{
  "n_layer": 12,
  "rope_fraction": 0.5,
  "lr_head": 0.013,
  "final_lr_fraction": 0.0
}
Each number is 500 + 50 x the weight over its row's rms, rounded and kept within 0 to 999. Layers, rows and columns count from 0. Numbers have three digits each. The size before them is the row's rms in percent of the matrix's.

# layer 4 MLP up, 128x64, rms 0.156, rows 62-95, columns 0-63
093:508462496475535461421479582487489505460479477442430421530482404517472542409423459418504553516487531481557557473468537414513446445496458445444545488538559504552502447513583459524378566532435581
093:549481541519423496516462527534555563443454432540497479544539500482465552554597408541513513514523503537594492519538429476473413417491409527469568518470410572517516610550500548466483427589526522
119:452426583518447511541535484483552481455455480471515457596534478581529572584561562377495465525512491573561445438469528561439520546465545463549542436495587522485538477509536403446493450566503538
103:510569411469593510563476560464491553516456478533481559447575459413447399517578493542491520522525525486424481498480569520528489468585503538539540534508466496590532614522520426529576414438499545
112:446570538442494522579561508491518487461535472523449383560546491549447573488519443468488490528505464507512491460491595512574505567440488418544478539496594464532605518548529395403528591498532474
088:431541439480607461487555532537428494556539501554575567530428378493405496489582413500436484515559489455467430468504532487599489385520502561536555492512414496487526490504485497482441500490477506
095:480568475415449527543518465615486559483474426521429488509552463534569520417533504572467471451487532524452476549463537553455569500435550546512484453402520541448554368453472520529516451510448591
087:448528522478507538479571528414541466448456494535416457437507477526534557536485503525494494404436578482437492521510479434577572507581487417454489590424570591536533456442517435547487481396511545
082:489489459455434483481551504546384455536491600437459507483504490492472515590501522513593525563450503524564556500460456515553561547479555505475417507483549418555439448373455510478492467418597466
087:544480451515592430494499452430407524585485440447426537513538505527466406602475530546507485542451421465541555470530364482474459541538509490466422451506417522596481471462539515547471498481488466
092:479549480486551592429503514426548495507447463512535503568520502501483676567491493515545556527485527526447503445514483550502455466623493436430459490490539528553503384533431558500522568462557552
078:573570483548517492510414542483509442489566503416524610459530494461471482517452549475488535520488613445512549504484607426622479462529467422560517445432506528456556433574489484435554485517478483
098:488473567491514586486534442447560421496498466485522345613549494447469484504510558512466610537599520441508427577488540548421473548437580499483500495495523496541490533542448460506464504579499489
117:554493496435529513437494443548521502540595479584529651560575490528424398436532534508506515451448541456474507494541494451458453575498454504512556555453577560484534563562444503488504445562521441
103:464480491442544493543457512473500475639523471429535569513571476537520483489509514453535428536499531517546573394400561455532507473560470518472620532559564481535515400435518459497579494486583497
103:414537484531431511438473495491547466532430539439453528534448451532493542452608560514513379506507506479548487528455497567511435456508562496548572483541479506420457580492557560477644553471450542
104:477458530502509521544524477550499543498499412499561590593534569552549404500553514389434468537577507493473502470563546474477441485481482506531459443434531456498531403623555496603471503571482485
094:579465518507554506410500555507455535549442458488529467516383496500591573441545521350481554541508460482438493534522573509479461460517533522614511416502556464520545441569445420482498485499492522
112:482497548463452550462498547488526462464520557496571469490571546508482429467526395461493499541408585530515440597565552568453522510549497427466386504569572502440492470486547549572600465469463536
094:503485468578476511403500508504492499528525472539514528604515539530436519550454456502487467554586489555554488501493553533448520486543520554332529542517576383456456456420563487535587444511438488
127:506524501484572468522511475594519441630564456537565480546509512493529646468495460447465519490581499440469482478529513425541609514493500400509498516521496546491549526468508487497441347515523535
103:555539500517535516590488525605531541578461446456464454543442540476468529458502422536529441484549427540493568511454472517487430486471555599518530472604398480404520444418509441486416506479511535
110:518527457503512595468509433544456524423528512488567498490518489614436557531412461552542485512542453501439551568570481550465512471526491500598510525529549506547437343476521596558519484452440489
087:553547592517413509357578456596521496481452539438458503562575528506615537509486581515414496528433455531495533516540551444525569483464552531458480445522546550458537507476502455489461496451505442
115:484562516567508524560518495570466520530458463573488474539462470479486572589370587436372528473491560441510557508507463518463500469593451466435598450537499531528458521568535579485497501441474527
083:513505485528516487399489555526371501584534481494485527481521467597518464475493424519440570512434481522492546441493495412545451512665501508522510461414488448512521485452478421500523481377487469
087:520470538556439481555433587521450483558448518568509542517538406495483458478472589495429473447450486547547467494363531481468520453568479491473433423561490503588478472591528475577548544539439546
096:477533490480486495517526515520398456451625456493485534465549453492480572561613504529523520538472458536533530526484529511527500503435588491399521500449482479516553442465455604483623411527531606
093:564529502514553466553511497494550468544575529428498443500547494540491506467432560428508540536527479482531558653442493541451501494376569503408567500518498554475494590444383508554527496522494555
107:516374466494456492503615517566465491519560470559534400531522543428541490500470496512491547490497460476476523546484450372463508566481451564536483368520493593559525465481570555534499476516524583
100:436528486507463546547514482543419455455461480458435526488648459616457519517488403501471421553457456540464504512440465470435461535502403415553524548459529471471535481504562418513450430522545491
122:478510542439512527593449456545403482413551554485546485490504466417555455556394482535469433511535443468504496457448479562524498526361472479491568434428481536472548384548490460501520505517435483
086:545546509586519487414555459493501499476508497460446424509477532590598579512525543459487466644505597525583445567503462547480515454441517541505481467507419443522415564465514445500458461551509555
100:559489515414453498476498458480618483467525515522423445435518477470577420450515506516477533532536555523548453533504502404560442465473492442449484577513435624571583552455577535456454477566478525
# layer 4 MLP down (transposed), 128x64, rms 0.133, rows 62-94, columns 0-63
109:571431605407510479420480536491558423439488471489486488501525461501503557500558584509589544521464584457521527478467510476463398461548469551474541435520538446498494473558423518618472452577557529
091:415501493408596560502439548539475432472533444462432528562530500477555526562543399462577538514510499555551557448563461501537588489505503551572475455533454570556457485483555577530565462499545429
130:542596540524477513460488458519519582525524460455498498545526411531523511509545431473526479511498527516535463503442452374515483684445438437454494535588511572546486445516547465501561521426455540
100:533487591605374443501539410492522588509493509513558519488454452495484529519502479546568535457538504398477455498512550544538473481486474554525472529473606480395589517550546438423487470541477429
105:461613595604366440499500398421511617506502486463560490487546453495493549441494480515470510520469453386486454537490478428524501533496455508511538533532584510439487468525503483484443481549443480
102:456415550407423484456564479537471447579504486600570502581529444444494497488519470490369441432510452420451461596431488460513443432535569451464467524514550480540485505538527478484530557511496519
091:491378536593411477471553440529569540513509472527490567462483515489484603419543520569520505527496589459542495464481492417529510445565510613470541546519540582501559551565489546522526444575531523
091:464512645499493531422529534591505593451469493552557536457527475552490422571536527518463465459482581582514561498493478508476564542474457493474536547569445490448537542486543523574456584465590573
067:443483543528580527539395639392602429457547522442549435435480533418553456504474541539466524521457504548521507537544471474421542402493525449484503504438480480428539556489458466476527512497515520
096:545503542577481469510490507500512494516516515487475545476534522733499584497486486471436436541556492477475470521413380504561437422482447488452520448567507470529448451474519453523497439488508467
079:439462482513455448514470549506458465518553451510577543464554567564478460515520492474461497545572456527476516593550505549578499326498400535465478501533621432492476498517568537504534544583483528
079:514557556557490500498506476510453603507528484525576494594483510574415533532460497491543463532433578457466460528348599540532421406491523457515497490509539557517446407500547472489494515441475427
107:496566485423580547482466539546463465523428484517570492547494485492423522533553485469497607546485535664504537420467498485459501627525494480478487491511384495575446473490454515533441494422529502
118:425437562558513480428553531520489546474502473516536526540505501641477468525481501550539470446451443538531532519598474518560606474473463504580490452510424443473445522457548451590406507398541484
108:523514519467431478522478469413496591551528394515526535512523415473561546427419461497541489458504483424466494555450520457512464521556503564520596504537500509510628420543536519506391400538466521
105:520586512530493480442440445463509574513537436467554449472430463431469519496465426526542503476469532365439513505476504427408512489561393456561477544549448538528511542536445463529382511421474494
104:550520552440597529446440539473538479556485463439375517430524487609524497511516547503590444480471558512537541444478519496479552581510497499596546417484403536626505505485537486523453464477510490
100:480443635503484480428589481529512471459489555607465492509502504626486518512519550501444495455553505447555603530506488569384494512582578539548520518501458514505522552547529551590508468558491504
115:536472557624344436557518416460545613493455507458478488513510481479521557491528470589540452451540485350458485532525537488514433543508447545530556502478551498481525510515519509466478503555446467
092:437483595549432506501567438618507557523546533471565573564573457541485414515532493492450464486515495493505441464505514514518496502549497408397504477533553517502426489566576472516631550498440546
130:515475466408564612483450508623450466518416610451447514458458513516497499516543469458507439489484520570562465526497537437490501535500589442469549512408462459510477533497567554464594532576529452
103:457452525509540503539447679468486425422442528389515503475566501568506460567487516485476490576498540522565497457585443513513443467482543556437490432456507499552529445392567483478528499493527481
113:459548479384539582530457491503459448590463490570507542493550422410543478484550503526481604484471490536472543485541548452474550577522589530491595522563478558548586472540520559601474456521505499
082:543480464500546456549431586486504519424562467338443571519542451498565468478490529503449538566466481601538480502541492475545568392519543480508442450533557461480539525477437464412531553494527557
111:497446458380505574469491615507581417477484461446384477487467461389561459527485534513598504528468498542540552479540480497463552483489577527512486517460429549555503548458467501568523537455590522
083:513530596474466545455550428509522545485490391524447476526540549491586533516485414497470475400605550556446477597546533484502472555522456532539511507481542495455528572535478423583544403569469541
092:430630500378565560471468504504514443511500478522515541490450461511455497495495480471496522522448512575484470497422486437465603598425478371486485497570439548593476459522529482576528479452477524
099:434477507403513539502506587460480447500512500528468456465511521474505487520449459496463466504509422500569588536417451496554469567476466528445465510481551599562481435567495624485610529635524498
093:470483490428508522482589561544597562492458444514405593427529448469489528467494510527516547493503474503540612463527449489488549661522476494521549535504456565479530555438497512584415485479527565
099:503426407457618530440501613605497396506459496544505501466448543446539424507513532491531593475475494629517517476547517530470570477487583429479494498443446522499493539448486504518550503474568497
104:463397493495492528531397651565510409524456543370551483543489484496514444558448520481553530527434494580518461401462498506489568463531542434450515483485490477495470478541551487429528508479573523
128:485592580535497490555448459478456557518536574431494543495570490528502495524533398464460365552535523424534412494427449462480503508516500473495494460577556519599496432544524529430574521532418511
096:517566575454577507487445576487495485520486539532451476456544485716496523533504513502528536556471571600534528474528493451411560481489571510500526463513456515552511430467501468517412505453563469
# layer 4 MLP gate, 128x64, rms 0.172, rows 63-95, columns 0-63
093:450569469474545585443452434576489509487547571445560536489471484497470523428414488461551438481531366553589578425533474487510554449529447415518542486564475590513526468533478482467516449463452478
114:512552420506587514506584529518529569485462452473474587516451519469503479392490499572457560526454514513472475511407618493605497439453450466482552531482467466491593588551541511472573511446569499
108:445514392500568508519559532531436504538559543546410548529416559457390521506502493438469511539498423494523516408500565470533450518416493539451536563525530478516607595427472488502548453446502543
109:507494437613533501448476483583456481464572498479438483473420432401477472470492500565530458536575486527425433464457472556445492521444401495521475514483505568567457535462568534460568474446616459
094:415568445547540522514438505452534543511506581461452514482503518520444494495534556578514528579562541494534492555446505430550592409471482502574449564481485479529440456364557546484513554399452536
097:447441521557577558457448486613509505564528467545480513536416586479511486517405591500545556529430456493463475580414524560518408525458478462569419485563495503516448547485489549435443527457474497
101:463466533532528525472490546452472503509508545492545522572486511456478450556572493561507468488510453503459573447438515578552527577496497350501599505543337473534528516541507511508462570441595443
076:514506466457589427494468466546483523494379517497477435586507494495520500595476484438444446442497550440563454514545460490486491533562486478510600575527602518478439507461453528445502483451583369
094:450490495509498538417533442574524566387472507474487476498490344517496404512467535522528530492472491513466527519497614519528576540474594479495529438554588522465513476475461490492454612500600529
090:483561482523544499484431471409559522460356468482517563477521551490477478490568531543552398495445486547478439462484478606450533495445460520519487521560543587520529421433496631509537559467471486
087:473502483463598489466482518487430542490452566380555511503490475469589617532498439478495506506499453522445486492524581584564425498549563462522538472510500554605605509561430489519580491464499438
103:534552460550564526514512446587480540539372559490533570498467527461522495519581489542521496451441624539497504443482475603491529492581457567512500524486456478641472418456545510467538560486529526
111:507412486515548557505510508550425516390518496477420472531449464383458484583505464558484475460410427545513476401499459415519491494499531511470507473554411517562535546489542496515566510450516367
106:399409456576556516520472426588508463487536442475497542484505484431426501452527442421542483503460461558514563551511508548541470466479501540642454532509456530622479551477546533417483552475510453
104:563562498528584524495538542558504563406565492511561518565462553465474490488553546501508427460437539460497585508406484551549482484403554503476454555499529453502485387494575516415559492466505389
106:499488473582545452462450471469480500487459542565397432530389556471470469535586423516522446502455545511519510499410475535537475470488457482522445482525518435594574471531538425457545429393426436
097:526480502569591615448495447549511574427452368567471479477395434487415533464511519430498434567493519478450511460541483408508459529485515476500425500526475536441493473519480469546566536461544559
112:478443448559535526522529493603593563476530580489491525471395579444469472395620450459527526451524491442489448512481472510569482531413545551465494498537573507590548542513475529428529532521548480
095:500490410600556505504553401540448476517518633488503469540428489527564527508511444527481467472495411581581480542401523458532479451464536428467539514563521424474437437529447492452482563495561515
116:381512420565531540509508481558424558387519519413541554490479490470440464464532492487524477467479434485482484499474542495489482454487497555533520467497514528657558504422459634428504514505557448
098:512458498552519549451520448515441535395436460467528438480463499427537521443487535579556468519472453499485558507451485362473384517431518532510517424601502463557471485558544553515498501415579448
107:487472358550481554487490492507523463490518516469513454578466531444462467512554497538522487520495454540524596516425543422433510495430590510501649519548534588517436442525498529519614468433477505
096:491512478503505566567526496541508497463462393398524474491477433529476502462465516520599514501474451491560482416480400491537550466549399356497569445491513508436601548486588541511522535542468500
111:548495402534565557587491471524496609435445441516421527511453465470536467515511577491492417475493441437430487534460502436415485488525485493549471522456466498495489479380492426508558534477638487
090:460499479516645548393575560463460548544428502467570505501440547499462465479490520548509437474579545510422479527523543450531494466495452498457442512513421407565561461544403474498486404471507459
093:434564430500481579508517470592529522498465509467560510450435476450471559486442497538469520414496493521470377537428459494468548562443455535447567575477565533584490403508585447580486522491442488
100:482455442457521515494591554494524552504560508520469439479469509496455591448553503459514462513462489549476554474424508501445549491518512491492621561564495539476459508475434551492595496400656398
097:418560389512567465525576469563501522379514510465480466445420481472539518534425480518530507484514564520480499417577425532436528503528466507513524553556582503585513508442533507435539595405484499
098:458521430515475510503441515389516530540452402400463569554429468523501457535530543489538409512466489409529502458374443540583428527455479500467473507449409537505476483543503491493512563521403525
104:520502483485497528474507601593554524491488524401517444518457489453559463592538540565533435529463480419414623476436429439562543466583498427463536509540513501586514470540528519448549516483515429
115:527561385585530487512501454498617502505546471492488559558405464467514543527566539490545495476576449490466572602458512435524557533466437488520418572585508543494505453552490518463607504498563502
094:536554513576498587449568469494497548548482451468469570534513447540582587543422578467540508640452548500536517534489520422478578547478563461488547483492483525539468444410579423519482500473549536
106:540538478581515548466511551555478629399491452522503379555460535491499475543577489476499456501507491498468518507545556538488492453429522418450440513508497368553455532491505527518596503421405475